python train.py --num_hidden_layers=14 --hidden_size=128 --num_attention_heads=4 --num_key_value_heads=1 --head_dim=32 --intermediate_size=512 --vocab_size=3913 --hidden_act="gelu" --norm="rmsnorm" --norm_place="pre" --norm_eps=1e-05 --positions="learned" --qk_norm=false --attn_scale=0.177 --bias="none" --tie_word_embeddings=true --parallel_block=false --init="normal" --init_std_qkv=0.0196 --init_std_o=0.00371 --init_std_up=0.0196 --init_std_down=0.00371 --optimizer="muon_variant" --learning_rate=0.00571 --weight_decay=0.039 --lr_head=0.0078 --max_grad_norm=0.5 --warmup_steps=200 --schedule="wsd" --decay_fraction=0.928 --decay_shape="linear" --final_lr_fraction=0.0 --batch_tokens=16384 --max_seq_len=512 --doc_mask=true --train_tokens=136500000 --max_steps=8332 --dataset="wikipedia_en"
Each number is 500 + 50 x the weight over its row's rms, rounded and kept within 0 to 999. Layers, rows and columns count from 0. Numbers have three digits each. The size before them is the row's rms in percent of the matrix's.

# down: layer 5 MLP down (transposed), 512x128, rms 0.0237, rows 320-419, columns 64-127
# up: layer 5 MLP up, 512x128, rms 0.106, rows 321-420, columns 64-127
down320 108:457499458556430494541529487491475487462475466445463476538433430511485535497515512545488463528567501610501566528553486563432454464484523494398476469528574585616491530404483512513479494500495556
up321 106:436440520505532481565604411561477404542519480503483500502487518561596559541543504499486587488507474499477536477477604530502540499490504503471464446619539478478540518440473554448479581533514526
down321 104:554519503566441438432416522453481599535502513506503529581438484532458464452557468553525423517525563456584526496526487551504394547443586470446516405410513511510392581529496578495528533517495524
up322 113:511543565561440503455525463518386499600425561487532500537522476485448485577563479397535553456490493447503561463525592564544541578528544536542486415488525465504470561573467465562470488515550449
down322 111:503449504417525499543585472535550476425585477564443453415491469450510431446394489521475438536499491639494566534432477471420455541487514502443505549581484456429452457418510458482501544368438562
up323 103:535506441537437468430560469483507510542458561532575513494544484502392457550544502415474509514522496510512524515463567561460536593487471539517516536521496470425492489478535551428521525500553624
down323 102:548537459499409433485398492512506494510503532531423399453472425513555569475469491515465595546547461455545489605451488597414579338502544450534517523526486464505461536512447453541545570474440465
up324 113:491485541509543514449524587500467583488504522565495505439502495511533547523587454445464432598561460471437544434509477489413466452509566459530445465459526577542504431495501468584544507462595525
down324 112:557529544502572338519444407468465564511449468495549470380485460589439519462451456507413507510541484440508454464527462448491519492536525440392621496480461552514520424496500461565493534493518475
up325 104:496542421576509500522511479566532558463547521531521492579425476462472504523506472504463487410489534491516544516479488437458456597530559477512440518522545401534486362500591558415500417476549536
down325 110:472424527540407440534529538439513578400467526458475511430556500500544543501459533549488477470516465431482461494513572462419590436482513457495384539548493569472451503448540506481485482511550510
up326 100:468499483452528480456441525472485566508482486614477437521448523540474565501528582458549412486549496536542505520431444508527478506515464513478483502537499525528486575551528489533599409516507483
down326 097:482405551519453509602547509521470417482510535460538571458524527456534495466474440544517429516461473502503499550511443503502638487510452498442435426499457478449492411476545552504442496365480488
up327 099:441534391378532467619568404420520511408492572582520488475542530505498550547412405463526482547477596547466431526486543562533530471487462559510437480536435515578427415535427548500459523562392511
down327 095:539544525560473510458462550526531547579578403517542543489563457460508491508445468406497531531508386480450518514539467460467476512551603447499405447531422525408638521355583497481504470424576492
up328 100:491522425505509457509499559424481496488552518495515478496517473553447485587478474385537556420585495451474465542509378454557441560482458471478399485497526688437459563477475499547536515440414516
down328 093:564478512528592512546497466565511470487463564495423461526610468473636544474534469531551452468493468496387460512430525467399441471477510528493601488493495434519586531486523469442442468500525464
up329 114:496460458531551564563551454492446629504516496530491469537471581543499459583456555532524488510559464444399436536442490563541549574515601502539430440371528547401465499484561442492460510484520518
down329 118:565507536536606481531451497536534497429413495488526567434540521492560536529458514350500508456457529588527605506549501497429469521518416439576477521518485488478375482534515537476445460437530373
up330 108:516462548552446568537479482521511473553480423586517469498467506582405502459506497428402523511466599529515549441484493435502548598529519550507466549487545493492497529463497510398558467537465526
down330 111:468544496497484516525579461442420554498430578431435551466425475495527496521486447528654408507515457560462450514479526503467456448533487446480491421481514542485412490505433536438570482566549400
up331 109:464597528539470448387503490505468514485521465546513499481476517556545589386534447488521510517493543515424423522522585535494446557530469519530493495450454409472412553467447504571495442452470377
down331 107:484460418526397535523481543550520519564467528499431522539382512447548479565447501439493464373533624546512555542481386422444465498529427472478478512535439467499556456545456486492511489526506493
up332 003:469470464492424586419508526484412523565499536591589619531506459467454616537470485460548471543447536537536456456540534452555434488456529503461487484518489557521473459443459515487540447533481537
down332 002:470492426568479494536468491502526505490486507481446540510547468559513522457449533558554512561502385521463464431560525579494552491576591452533362547470492517554421442450465489491448550489482456
up333 003:495494609481508424511589590555400461488471534545441533502417469550410500585572474508527434575484527514486562588541587530459518509477571445523491567494551502593531463549503493431550425527483451
down333 002:539483449478553500479447589550584441497503412476525485509535473530478535480487502486437644484486464558453488583499445464523514586552496468531539510426476506498466434435599473477584528496593532
up334 113:554455389508523458395597528541398550512419567576504480434366476559553618469500621483511463516567533495529509599420524531464477477564512425573500483441528567568538513486535529518468529525550527
down334 112:436488451383537519613473533513486504385486586458558521555584514508403432567535452535541479548381523560540473487460532461544541520438521541539550501448458479431485533598461466481527509489551513
up335 110:550594483521522475526533481522483371465580489498614474523476418453455603517463431489511428541461462518569507617545573529462487506519528518403483574538494515545451521558484550567472504520506571
down335 106:525467483554486533489505575520481465586414506484544443473448500479484555487518459531483437527425425420469510481573483493536462455576468475609429552472631582570425419543493564459498474530500500
up336 111:479521462537564527552524520490494538447490572527516512478564484463533445488410413611416457424430553418510488494546547494485533532494474592412486503532514597390474427473467632385532426428529521
down336 108:418524472483457504525590461513522599511428403519558509419496490523427471491513472336476474536457437546440457564456429513446645479517518535463463471494390514544500533523478418623490479487535544
up337 092:510517544625528442465406444506435518511486580580491457503523568473471570475523561539558520514444528417528490431477479438447553518431467429554502548515514553494443508581556543464618467522401430
down337 096:488500504492451559503518558492515468477510491509450550442367540585525490545515475496436531542465469472464488595502502496440500438556522559421487511480465511622464451485576507519453529516478481
up338 003:424516532469515389448538574526456446498483533564324535495440453549428505583525413438517491613491535521514557554477471508536521454482517523430395545481525570598506451456484602475527468570543400
down338 002:516446481411511479597492455477527491530561480530569571447529522548529548471534572560515609519450396484495477564438477524506496521546491500504499440428478499453464442462474528523563449468504513
up339 119:513509474467465521474536585594489549500508488475515512487469471531434430457500558522439526469505519550485551519524520468452552558643457494458542403501450474382504552597565425554485537471589450
down339 111:472527481518546572492477492373497548489541545432401464490616457528484534537521515484523573484509520510444508553456510527576364476436509550510457544513515510480534457440477516370491502462513562
up340 103:507412462583518535474498489463529475347476554417547460518508488463528491430529526504550487510543533556460429471507504559401540492547544505451573569513551539505467491521512564451487540448439508
down340 111:408485495439455539511471452527525485538553482558506542464490498481394486561471477537481476466515551559569519523497529413519475506556517524522464509519474473462561419525483474533534532517412520
up341 104:567545521575432477473480555530512481565556548462496537581569498566425537514595542570539487542450482442548564554469497547469591514488523484509453537551597596468479437556527448459526464540527512
down341 101:423536499402573535468594537515478515433577431448505487530493536444445466337483450497455493563438538458515521580488513516427446569489536487607536453501460572548534540399519506521367525490478562
up342 099:509556504488515467577438446515434568508484451462571547535552539462520558518546496506583431467525486423436445522478551434532517411508550542468579433465478529494610481551446520535505516503499496
down342 095:409526476585506613392503543486571569474468568483437535431539425449531551499477491512495525516493494576522563473491411446474493533550451480483443474583382480502490512484508413411545520592449472
up343 114:582494448572511555511520438533598601480578506514534532523450551435471453473496543497434465494446552457458483538523446514484590553553496545516448522518554479461515536589441466485516490507540522
down343 115:517547516423490458431484504498527533470448568506588541491541490493477427510420437599560543527389516500540517503469476471563414510447443466482503498434516455501458497450446593543468452379549531
up344 105:551526487519445489469448514528420540477488537493482438522456397530494438532526542506557519591508539489508432509581482525473561448520523573540428547523509507403487562475625532506482532593540487
down344 109:465380516468474536478510543449618513497496508505507567554479535490576466492395473581471595469491556519540520540522498451546544532554474507435487552522377495487511418520444424440390566426538468
up345 003:463434539521567448474642528479386422524482587533436562554531549490431528563465535496532441567496520458546517497550486508493429523502543602466395542539481560557447493439502558371551491536477491
down345 002:455493515493480496571455477466503535481527429488542449525588409628597511476484530458454515419557473519424479551551498479446561490515573461490390557473518489565486348407450442487489481576550533
up346 108:463490402579486603518510477464493481448528471479465465508491473399519574473502418448505489512456479611469532479512486467592559471489566515510504552538517512505436582541498561494488499462449487
down346 109:566524502538497496483484518594526583546481535476533468564511459509486543424474531583436489571562514438502486545472455462558507452524537448452446509502546423539455412434499583523442484548440540
up347 092:479563390523421490536489446470507493521413529489476460446492493446613549583448540440531474480444457383488436425448478460437510484467474473576523482489532456529476555508456486450512473480517555
down347 094:447542563496520476447440480510466547535439460460461467471520482358512466573511467603541499464540466470484455501608538517504568499550359574478413468397440482435514508483491457500564474547429450
up348 109:571479608509565476514555543558471448520432457446526567518525490561421445529563490438559405550497569444580468416416571527483446507525377399470470424380568548491490615538494563418533440479521450
down348 105:407543519486376470496400474437511519465445549507463528532498542528541522549458469607448530507462531466457503490520432538458600409412519561480572556481479474511454532489577545485478453493399406
up349 111:514539563457476503506658453563459413466495507522522493542457474517567529450588514501581542592423518490557497509447538495443520492451554451478501508515479486459514572446467523573536513480566545
down349 108:565422431502544519585507409467506464474534497552440345549635477460536543575596503515453516581491428493513556464572360557555537451421455546503513547478523548625576508515463500536559554516508491
up350 003:529504557510506532532480486433544510535534460472574478490500531633453492480490530566486527453540512545412548595464536522505496559502581436586605516520528472502483451527579409391559432449531589
down350 002:554499530498631510437458598640522515423409477482471415534460459487478484517507450386491496485518528544503552553600470474443543528488479481558555508465494493515521509519565432467536560503542475
up351 106:569560408564511485396564466559432624458473489504520603480416545478498396478502494467579475516532418459482462527614495445481602492486525543461479460487576457518516569523487468504573509437504521
down351 108:523476497456635464520464482556517450577461571561463540560462495482513561475523451465536504475402615581551457452589461466507540439587510499565449530497450517444535379547575486417564512550572530
up352 100:468528489549470447424508521537486470591488399503548459467407507514467473548487541445555518496609514636594542562481446539516550482558518491513470540494523540527418499462547462498491499459547562
down352 099:400432511415532527478433474495477494467463568543480518520625447454505400461442469571528416520473552427481536556542497458491484539489499527501472467492467482541469549498451499438477419519390470
up353 101:525566487540510561557470518502501476532457541591531504460493466429369544503459489386496460531423554494597516546489468452466566560499473432481492553460503533478426363482565625483526561518441612
down353 117:561531509503481525454463542513462506510493579506488456506447457496539541589450523549429498425569468461598508554411562546416565539441507547545599523449553473537424544399474543586457506528461631
up354 100:581372471529488575493531455533460469588563544537543456557440475569461503465438572512476483506421556633496555571426393394476634581617506507488544533524539519480485495466492532492491415448519461
down354 116:511585546521483537482447475533433531477537542440490607499436459524494487540580472482405519557600465486517525439518456498415410521460411570487492389507488511511570539415512556480536605482492544
up355 111:514522530520456493426416501511521537552569512549482497543500509538423450471510462629422499490379447472527557503474484491438426537497522441592553608536518477395582577498514591424544524509596449
down355 116:567453485505526444542577530557440459495504555442503452474410518533435473458435527477528473489527524479479469445539559454486543511529522525530518495545457522518449482583503552553527540532538437
up356 095:450453456551415644477547476453490456510514570519501580527500523516578554486447438519488452528510571549468426434476453449480437463586480475460614468514589500482443580444460467500568522481527457
down356 100:586521509519531460516467500451478432497568502476581379526547357437482379456514454502509531581487533467439438488556540471507540435457460471539397551394464477452483507425444461454477465555543498
up357 085:497477498488428444568527534607501488565547540587509548542501475519509529510486461550476489545463566448453517520496474510510499530496560522561409441531489523494534563473468459555586391375457589
down357 090:528539499461396480397490493516524484584416522445496507516535538566567437494534507511481507434580474466495520497541463545546530515472600431433570501457548497531477485415464473479475557513496484
up358 104:566530548487478443421470442433523532477598447451487545375490549534508529429547600509485563420560477508419588502464596475499466554473570512585562505501536468393511487467433485391537520589555496
down358 105:531549481570455511544518564529530469544430528486563470566570543497454485459468488550485457550531512489559466444544524517446543570516492476533451566486678445514554541570524543443492498555533559
up359 088:459575490533557495541505496531574474568582484504475485477503502526450511553559516580478444536556404446488414579437419446444515555570501536521503515474534469473511444549599506477561467524573562
down359 088:485567580495428549449433490542538526550571534527440507529513503456497502457552570487549536515469518485573520481588531424458488534538666462424507551542524540485564522438586483451546507584462395
up360 109:464519445458493531594443606476553536537519513510503496453489514561495535513539467568551588487480411516512524439528545476459489503414518560529512517544528437542518521414444459431496559502510562
down360 106:386618528531514555559525528451558499524526459449589500446541449474488479552547473550484536593521619494537529561398513497443483509510615482458512525540532477479488550436479484566444541538496455
up361 107:486475444506500506426533511548654562538535497524437565580452504566562564480478476478481539510539568554542597522435518508479496524519592496481445556584526567527522551528556473483516480602587512
down361 099:398528565475534459479435401510548435503485488494500519516500497387496471498488509488496467470500409480457534462468465425494483420429462474596469406493457518515541459538464476489597481478508407
up362 003:513606470513414558452445562516595587536553510490601450480464447449561477420519473490460546469481502527478492514522513457557469501461361464501570469452515421489562521544442493628435515446532536
down362 002:538541478574409535516532451502503488500529619515458560488465559387419492507463500544546533599431530495547511431470532532514440483499511557494543486457519511476420571531588600511393545437443454
up363 116:516576514535447561493456496452460412525570533438520637515565531510476532507459503540566442562450475557640571478484558465512500539500397447519392483567520475474423469534454584484544596445505466
down363 108:450545488558462465504512581608597471496565557528432503556426413460451557381485530485466499505505427485520472501430540574458508449388462533501486484499564542566578558539518494481563480582559549
up364 106:529466618489610420452532551576461625456456504510484392530438530508553533496473561554520540539431520531545523484458393418548487511521475414548441513546543546468549470514527555528478620543540561
down364 102:477527408495474511579516536498531531515523492557444549479519542518424512403464420443438436443547415444595438600513548456361531525550542520439521528562381542448552462572533435523507436488550388
up365 111:458519501564519468538562458500611535452500398519511489537510513529574504505432556519498463490475490528516449532479506497555524507408637440540544508545507588475435563474506552515577447545564455
down365 118:591454466501643487506543439523458436592510608498509460489539471554451537519581514540561528469548522494496512520471520530558615487460495567562473487531558506490491517552569550431460544473430456
up366 105:553558493472600443532585470518488544487458450505536446538545479417503437450540441436563455551407600475439457503515353561441602526485466403516448503543555545573482585481562517573530471390510489
down366 105:444487497606433555517509459542454467439531493411573595519508527498457469438590522548530488489480526541437526535562458538549549446498550557497423529524511548471468436596594497538532469452506495
up367 108:484572488475534354533526517553581474503568516451445448528462557407462577479532449499609510523524500505500529537520494584504469476570521391515461498444468502455421414454570442546525573482466551
down367 099:442409537574507545482472488489436533565375477483525528546474389565488493437481613515496595468450515510486398501499550433574529552522408519564568428415479524589460492497460522450600476541521560
up368 104:439506526563516494519546490554507470544632587619509433504573542585507445519469573573511474672432498509555489460452455545463513410565558484468526589550525522477519489394487574554541559483433511
down368 110:531482552502571538471556428564483463444500538437519511422466481453501452433479467497534554403450482536562517448476578515489437536496453522496461453488448486460450525503482426554516490495498567
up369 003:511518530549542454528430486442645512526529480408473484462509568521533435435535539525421543488551442443427546518439521491508518565519487530491495477448496437460519538619500479452452560454536540
down369 002:562521565440505456467493540497462518447505480531552403502457495453520465504505469416465488428561600458498583559522563458466491456425414513524586465516470471533633543573497514572510475515490515
up370 097:604534402472498472468488615498432456500501508466510415504460491488503484482465410410475560544494478414570499452502643552473416543559449490589521510463541524484500521584510509443461532507539447
down370 100:501597594503512531474465479465431451487509478483617505490454460490473547518486502452464440555497463525482473502575433523388467485567540467473554509464441492501599388503447423466459479557476474
up371 111:543549493472449453521505390522635526586625491535546460530509538462457507458487555486594436402524519481467498547555452578444481474535496496521459430423492559542532456533502536611505423515521626
down371 128:547445438527467526447488460473421474454473497480551458537541460571488563387436556571486482490450556456557546430543503543474427470578412456547375569547490489546478520585491454479467506384448533
up372 104:446582440465499515496530502476543593449430574499506574454586496544487437518495378472599478483489562460482522549425480573454451569457564465517500496579384484534427559450417532517423465501560500
down372 101:476543516390463523413606496494510487591463515517480505512482478503488598443545475480537487469466509472433465359426556483523468515548491509528475541422456442536457533452554435428496466431461448
up373 107:455497490465457470495583436569471439457485509441368481612486440541437447452537544427523513483558476387455546475410559465501471584504460545541524456558558515551486440487500525486432468474517449
down373 102:538429460598546494481464543478502607516481528528502421474624487393470548425548474480518468508396519560554410553501523518477517589437539500385461444492460518437489497553502497500406511482501493
up374 104:540534501542459541557537513420478561472473475530582425543541438443547538428453532494489479481524464420504406389446524555462596460429475533586464538502465619537431455470516548451612504567486562
down374 111:534533470520411499459472498591547578530550438499469566500541548605510450503543531488497510487594604557461533517529454512462419475554621464457512520525549427476582624533524467609475529477534525
up375 113:503469422578543513564514487534447495509524403493458529512512489446513477563527498585492527500542554519469461506464479460565518525528607467554432480420522406418503529443448525510476507597551437
down375 128:461540463500529498489491425493527494538582464531529502465440448443482475460464515493462541438505550511539533526534524538529466611499571584506524509457493496535484465513481450451515420421458540
up376 094:558387456525622524555492481455448398486485544519422505437505574505476497486488542538489532497511527497477471471488537464382577485598462489541546510495457507401521547421494550449512458458422513
down376 104:465574575456427466483519531552506517490493444552475433504610555540470451499493530479515429498408416507450360496535492413511467528494438417587432460550475532558501469454468535493556451535534473
up377 111:552592510472532480589430425491522517550446606564547535538532515478507473571473461514551488574451566563476513486503515597491469415436462554510525481508531596504528482470571596473523512551513602
down377 111:518475472472560522487410453444530482418506447499424486433438433514518591502581492472524553518522467483521504425570476473440584476483552507473548474568583444517471505485377577544485639575494452
up378 101:565441548521503514431475489598527546445458520442534491587525536521577550436495465481543430524498515470605479491535499478538529529446472478474473478493554534476428492471480546476493610513488524
down378 104:512532476542505417557468543398502561544539479538496554475456483598429533533469388457466470555443470495503513524351474570514484531448598484516517489472476414572580555460502468569555387446609565
up379 101:562420425445521545538482464469499534505523472421498450483519465478652552456538578544529427436506403449458486427498460594556507486459476449531502429515525498580506451515558516476495457540499589
down379 091:500475557508566432491496541569503488511575525480598666475506496511422528482464463429459453461444500445572508505514372443438486590430430437470579540493501535510524619540453620440520495590531509
up380 097:561443519591479453471493568535363565518500516507490527413511556531478399514467372419526517428514489402480510480518504431429421586431535499477507486470581466484532487490496570423471467433482523
down380 101:508511456535504494606484420542511590467535428519455568513548497480520618530463516506486487518429455478505519379406469533523619444500440594467579529420454461479543532587459487502496574471503551
up381 119:516469557493510489463589496438447590523463482451439522532484521421475452481497537482544460527504532444490488568378519521408491451497606511459422441470519522533407490418366470473409486514524526
down381 113:487561517547458386475487541507458496440507463459495444549370473570471597493487484623582547512431446541576506465533574564491539474519482468567563470490549567575480481554473512548508489441387517
up382 104:487453506495420464557543431493593561500598523542475476513562481488554544447498565484576572483469570439515482436524520564467462536461517381518606528450498442572544540542505487529388526577483472
down382 101:549487477518477510485444473548508398533540519493437523534476528450493404489480455578430502476412474457445504594478554450457586560515459491528523499460516497443528468475523531555446458532548457
up383 115:445488496439433433455483459517478537486407500460549452471455479546420496402548479456586572542446493469453501471561466497588496512508454527470424533497569389545450653473489565537445436482561486
down383 110:531467606533483531526583454598503529478586434511420519522587549613519545487507483559560457410530584494497393524484546518469524472433574425518458494504442456538542446428544449503544478462548568
up384 109:410520503518455496469527474502491448447502468603445560482444468522478424496508506516517494448503545516593462443501466505559478444439493545501499475534571561512469570496544568433508529455502486
down384 111:468465486495460520455507506405528475502521360464558508458545540472591431434476563538520466521488487487507553525513541366516425464464514437437507431492505491493531455538516402460369518477436475
up385 092:576449490513360517550497506485513483497469594505460459540439516452407505513514539518489510617617548463526533554486508471517561478493547585477483586557513429429465456571567569494528593496489500
down385 090:537441533624570530496472514651503495439478461476521472517540522565471481490460455525424477507467551492464536532500483462520492497436519465403474559374499598526545476428490392434460504401532469
up386 113:509556519677499505393556443394464504567469441508393547405525459523476464485535498387610484547574550527522484490536421479452484495547521504527411473461489519537427472458489556539493533484577459
down386 108:444460530455519437446458381394495437450489506491494460579577482496457473526426549560435585462537519404485451445487394559481535454567418542448494534536510616532573480569493536503587510513474587
up387 003:512459511495485517427479493550389442501435465527525553519484506445479599567474457484522436628432506501543493440551539509465549486493570444476464533493548580541524495428521526502508503495456467
down387 002:457461429510504446491502560503557464533555455492468566476524544571437473484491477599556539515474420518509419465401479522554481568542590476512492509559512526470508498486547469540568525458577405
up388 112:516487505548528583448533507477407532609529468417503483539510562552502421455495572472501565551432563479573506460576469497418518489579408489482448568578541468548541535520543489451477575477521424
down388 102:512522408499499499459413542425477436470620539515583526492476446505496518533510556495458525445529395505541481465409503538461427455460551514534604521461444490461557521548492528594514482566508589
up389 109:529544575437442456419449440419443495419518494535466455451488545448444571492466541512533471491416538577464545571585492446493525520496468544473600557445473459536435543477498534531460536464429523
down389 103:541408417485588547522504500444511488575470473483521564489499448519585448504473533463514546600502479519562451513472573542530455471571475477526443505463494494503534499462489467422529554462570499
up390 108:460551528554419475424541531554526523503473496467482534557479484533507426483518604509474567568577538449513616476558490498555452531519560571410487524430483526476472585479508500424511507488511428
down390 101:485491459519463440423548453545477503514549407582490402557562526454474528473536478414488429475558435494499489553434488489514534542482411526531513504519549483550478520500490521468483626575581503
up391 100:559513462538536556451443465585500505629488489447514476539536473646570439606429446536473551465506557534547471511462547396539556506463564548509428397514562484488417516444487571480404539453445498
down391 100:489496438414424486461429487470480440432472470469487516488433554571436590439608528586515485469484407444522492461521478512463417590515493379482481523445451488540437539521476484561586403508453490
up392 003:580508446544529534516417400521557473442506394429528385479521494562573462481449498566536572500508481543451496465457456531467562481508500464549559523523500446481461492436564481616464532395517503
down392 002:501477550464541497501523466494549536437510541506520519455465561532423515548531446476533380466433554469610511520460446499463410485482490486482625464534564552471511594565567510490488531469502452
up393 091:511592488551462476507570464524504406513531473486491600530478521495446485494554428528464522453424572560569538482479490591481505527433546480448503427479489449449521536566410549463505447559488468
down393 092:478459560544465412415406526518482566489476396505538410520546533567540517394437564509417561496545515496453564523412464447572494477505480550517470532483436493502486463520514429580431530410545530
up394 100:491448509595533549537458557439533502524456602481499541439519524522473484518436578532466489517491492535554470497428375428504561533552500441554522524502601493561504537539521490533461532412548525
down394 095:513539536494462421504571379512508473518586553474502500534415515515551536416607426593513518384542464554388516477537525508368498523523568556508533489521489499492498465526458479491530513577558502
up395 003:491465427553518493511418464408586537465553511390491441523533559536559407478454559527473606434555458480450517466433413478556490556529477576530500470505469456470457517533548487455465567432504527
down395 002:556492542433519473548523449519474540479520530529516399445479492460535473570534478423495392464499580478507582537527517469393487400440421567474510460550453433458632532597461514558457489562482508
up396 099:534510498545482499439445361560558508511416531486449555508428463513575423456462553541515522508507495581530463464549481611367580468597492522563483475470551402509447547514493548418512461456476426
down396 107:543502438512545496467497368462425604474467471562405533554612501429586484499504460524485573442602519409450493503514521463521501563532482497540497479510518449494451474517493665495450474478517430
up397 096:564527455498536563550447380490452438428525475530542415430548554499450562461432525495533401451531508447484482460460546409470445585473517514521439457596475492547513520526522502473429552482484525
down397 097:537468566608502494554550512545463514647467501537516494452521455536532588493487505459491447449434445484411483508446480543513510544512518406420417437459440451491499577457525511533498466487504570
up398 003:495504524451404528461527565538428516520507512600505549501437419470435597515542446449518472574410564570520482491528578475522519445485480378459522461485547533559515476477462499534552438549466489
down398 003:478482382568493496465509552490564455554481536529460601497520511499448506503469553602536613583468388520489407427459479559575538541600555498507456503444510544486427495456589557490548540420492436
up399 112:499433552547480535521556517419501459460509507463436537511537497502525495509530520556552460492580465479503498409448454501572498528431621474467464438515549589454464503638443570463518467509474495
down399 107:521556516438508550516519558527568562521474482496529557512484568433478565469529398525516532457462468502507478565607579472544504483525471541583534408494509469536506497414556492492490554469548486
up400 121:493530498455537450510532487514375524579446534456489440549457498455535433525479443478581453521519501489614592449444537414440465585572479521454458482430585502445423509452540480487408543493448589
down400 122:431531491554512470476507491482443517450562447485485391409403555524467496498406535525470578451502485464446474581460482552480549421387422565527520518453480577542644480549432553545596520479547512
up401 102:563555485547520521522523539521554449546513470546579445462496450489471448475436507423556479486597497476518473539533456485434542493551490598573519545425492628426487432473494506472489541556513615
down401 108:533382489442440534548469460520498568530509521557478567465440498589477531540553460458511584501494586553562630541443617478482512474493559489435476547423521468487500593569594465476468535401487480
up402 102:572557562502468491460478525484541537586530520528442365421444568580422501547558483477481406486463516445467525504395456465564488520431462485587464475483596469499512522512501450578591524508594523
down402 098:610527511600509408509528452580455534534464453577479469485510466569415464511549399547538501527521598469482504493519502482484559452573492519494540511446542607573501413459434494509456418467510527
up403 119:554514567484571514477541512469492557355496439506515449473445567523568437476536517414528511504383548585540551444492442508435494489464613520458522546634494486449492436611480449478494540532608557
down403 121:469497503541516490544579483488468534452536551432503507518476422592453493483561491405542469554426580533577573498528512497563511546482512488432481491591509551485504510558522524562411510475514430
up404 101:555432487433480540538520450528418518489552492545445517489441619431526513448520488432535537460437492475456562536437517495519465488498533468483451465448462520435466386584466371513560515561372504
down404 096:465581478559393459389490518512475476417524543471525464591547390597430522489519509564496522557505522519541520534569497460558498526523402533544498541532483452487523493529572554472486472509534547
up405 110:500499471529406468493511462492458477372560484614529509540545419519347521533506436461504460435503472520448457540479465600473471560507464518509464521548540523559431589480508429502562469507547465
down405 114:586552505488457461513586574483370500524535538535441621539498500497435481496536489464512545482471555471440537380407514482440502474585527510494500530471501496440530562521498484519550425500568506
up406 003:425466534531546491470554548487376399484444531540473575503495528473463620590452490460544442578522484488533495486547500517493452457431525553497373569534492565571471527407516589423482477570509419
down406 002:453472495433485522503478437468489491455536439485465554484550462617530526486484543518538529458506411526478485553500512481534475526608543447548445555505520510559482368426497472498513547485518513
up407 100:565533594452517466442452486461465524472417479459499522556515483498481398506505506490512476551514556570559496453526456427542422414584518457452629462456543518566476619434548586442438528470499609
down407 097:426552476533560520442433472455580487541406556567485479446525442454592500481468596593463548476540506500477480518611474605512510400531485566491505538575523541447521452497491483543547498567493444
up408 110:483532563544491509496663476499465471449550479493398589533534569493448494436523446542452455519509407395476534460560543509515459514506480482507465491559603484527450517418419556544597399582449478
down408 100:494506507547518478486499481482565461464591483539585446499452554493504565400487513423429547478488464544519551489495466457476442516559467480507538644433456525443606521502480445453513550514494494
up409 111:514417457587577488511522526538450428496545526511501524517399495577414508446496469440537455585405511529550518533484448433444390510555458399517515477450615543525479534503547512519573493444477473
down409 100:447539486569508480549554491522600482534519554376535506614517505456546490443557472485427535523529476512405526480479538431459606447388554579455452533403410440436498582522416523436531540523527455
up410 118:458541423528495585564436502504480430477454546544517547459475458452505443433520515577516522482534532459572504474497575405520579551556499482530593439458552499421475581461500449577492544502433510
down410 123:480460434533491488476554510415546422469563454462506510554554428492492495543503531502443595532546525488531490436452418455526573442505414509526521540542593468541447500467503592515546536456455423
up411 002:498472397556550521492426433481526513410541476380506411516569568550525457558412529522542613499536529473468520462465357533513523480560510533459472524550445483526416460430552550499436522450498511
down411 002:531449566393501468614484418500546584504502524494514450432472514544547534529532485444475370482436529452508569533503463528417483437436500488496499462539465531435595482534470483544466536538537472
up412 115:500463548446472527489503506427459552483500513511465533557534537511441472553477584469569542465543638467550610524495499490572405484493493599535536507507488530532549480493496475566579448503472598
down412 109:468555493436484528461454451595533437455561464493515458396455457472482454451600465499579445450564453535449458541487473465482452535515472368506533500465514534502511525421527477598466488493485428
up413 111:546579427520480498450557449455442539443500496506533488559532524576529455437516467531526436491442426503405483512638446520532502394453538495556563572461528439522513495439567591502587498437433505
down413 108:503540449556487463515482555409476443496536579521569469552434455494483508425486425575435509532537515496592606527480554483500545556550487579467480495495523542485551563529486445502437523558578428
up414 113:583544455580555430463571549503471484589506536531531536614473450553533601469537413512576474469453447527418518459573444501515487509470439458511434519477595478557493583423506519455511513500486495
down414 120:552518531538471564503512486515489525417415528567488475462468554411430538604529465491551440577562534509523583511536486561479552536491531521482578501524438466468460495473500610594578512544483544
up415 110:499526508574562588535557529469476486552535448489476445558503480473494526529489636496598513586489563518571404478469501448512479522496532473535473549508469410437428572488478536487553514566529479
down415 110:454410389469555413505513514521554518599531413474492580455507426365492479492553536543494580479502547460519558432505504533525443446605570422455524521485463504466497510467451476489481442560407564
up416 100:504488462561556460497471476423454570413586518504488471464437531500580469394527644481574514538436535588473499538488447474467445424572599486475490497526476530451495464413495508507471520460537439
down416 102:483485551473550506514569530538570409516510522491567519548453566468431503530612520477511458520452464461548464413474567592503600573535393560588555517501425449416608523575521557465546523474443537
up417 084:478593494513467496476520459495529484410576494529610507541445489504493455556482588497485540346525528556468520470489524495435552455491593480552550500499465483394477537500498507507526521498555457
down417 078:526440574530424472582446545414478553478512489494516511498547526531517412490509419555565474656523526580572574544610532451493451410483570517450466444541466535590513507482541465497542482477504535
up418 107:490486455564520545474459498560463424492481611631427479491403539531476504509473415428474573598537478550523501523511433421608495497561506490527506518507462597455445506560505546478528495475444530
down418 102:512525497456529512518506491468492467492542521409442471496580416465480473491462513491398575482582559524479526473444508510540490425432540500502500597483491444464557434493504515352456486494506555
up419 108:580506542529458533433537547445459501440536475477430491513530547575598485468447610520570572501467475485451579536444428451472510466471602558588468501523478512467573438598566450473582512456457448
down419 101:514598541432491517504539527556485555436453612520550482553479409509483589498526480542460481483519489559483484472498646526488587511479369495526521466426552438583390539456465507570476535444369497
up420 105:539529440484523469516435400542471534470518524488553513563521586492526556505554464559468542418585558495476545461449560459404487546484498544600495445508481641553501484559431546469515425460556476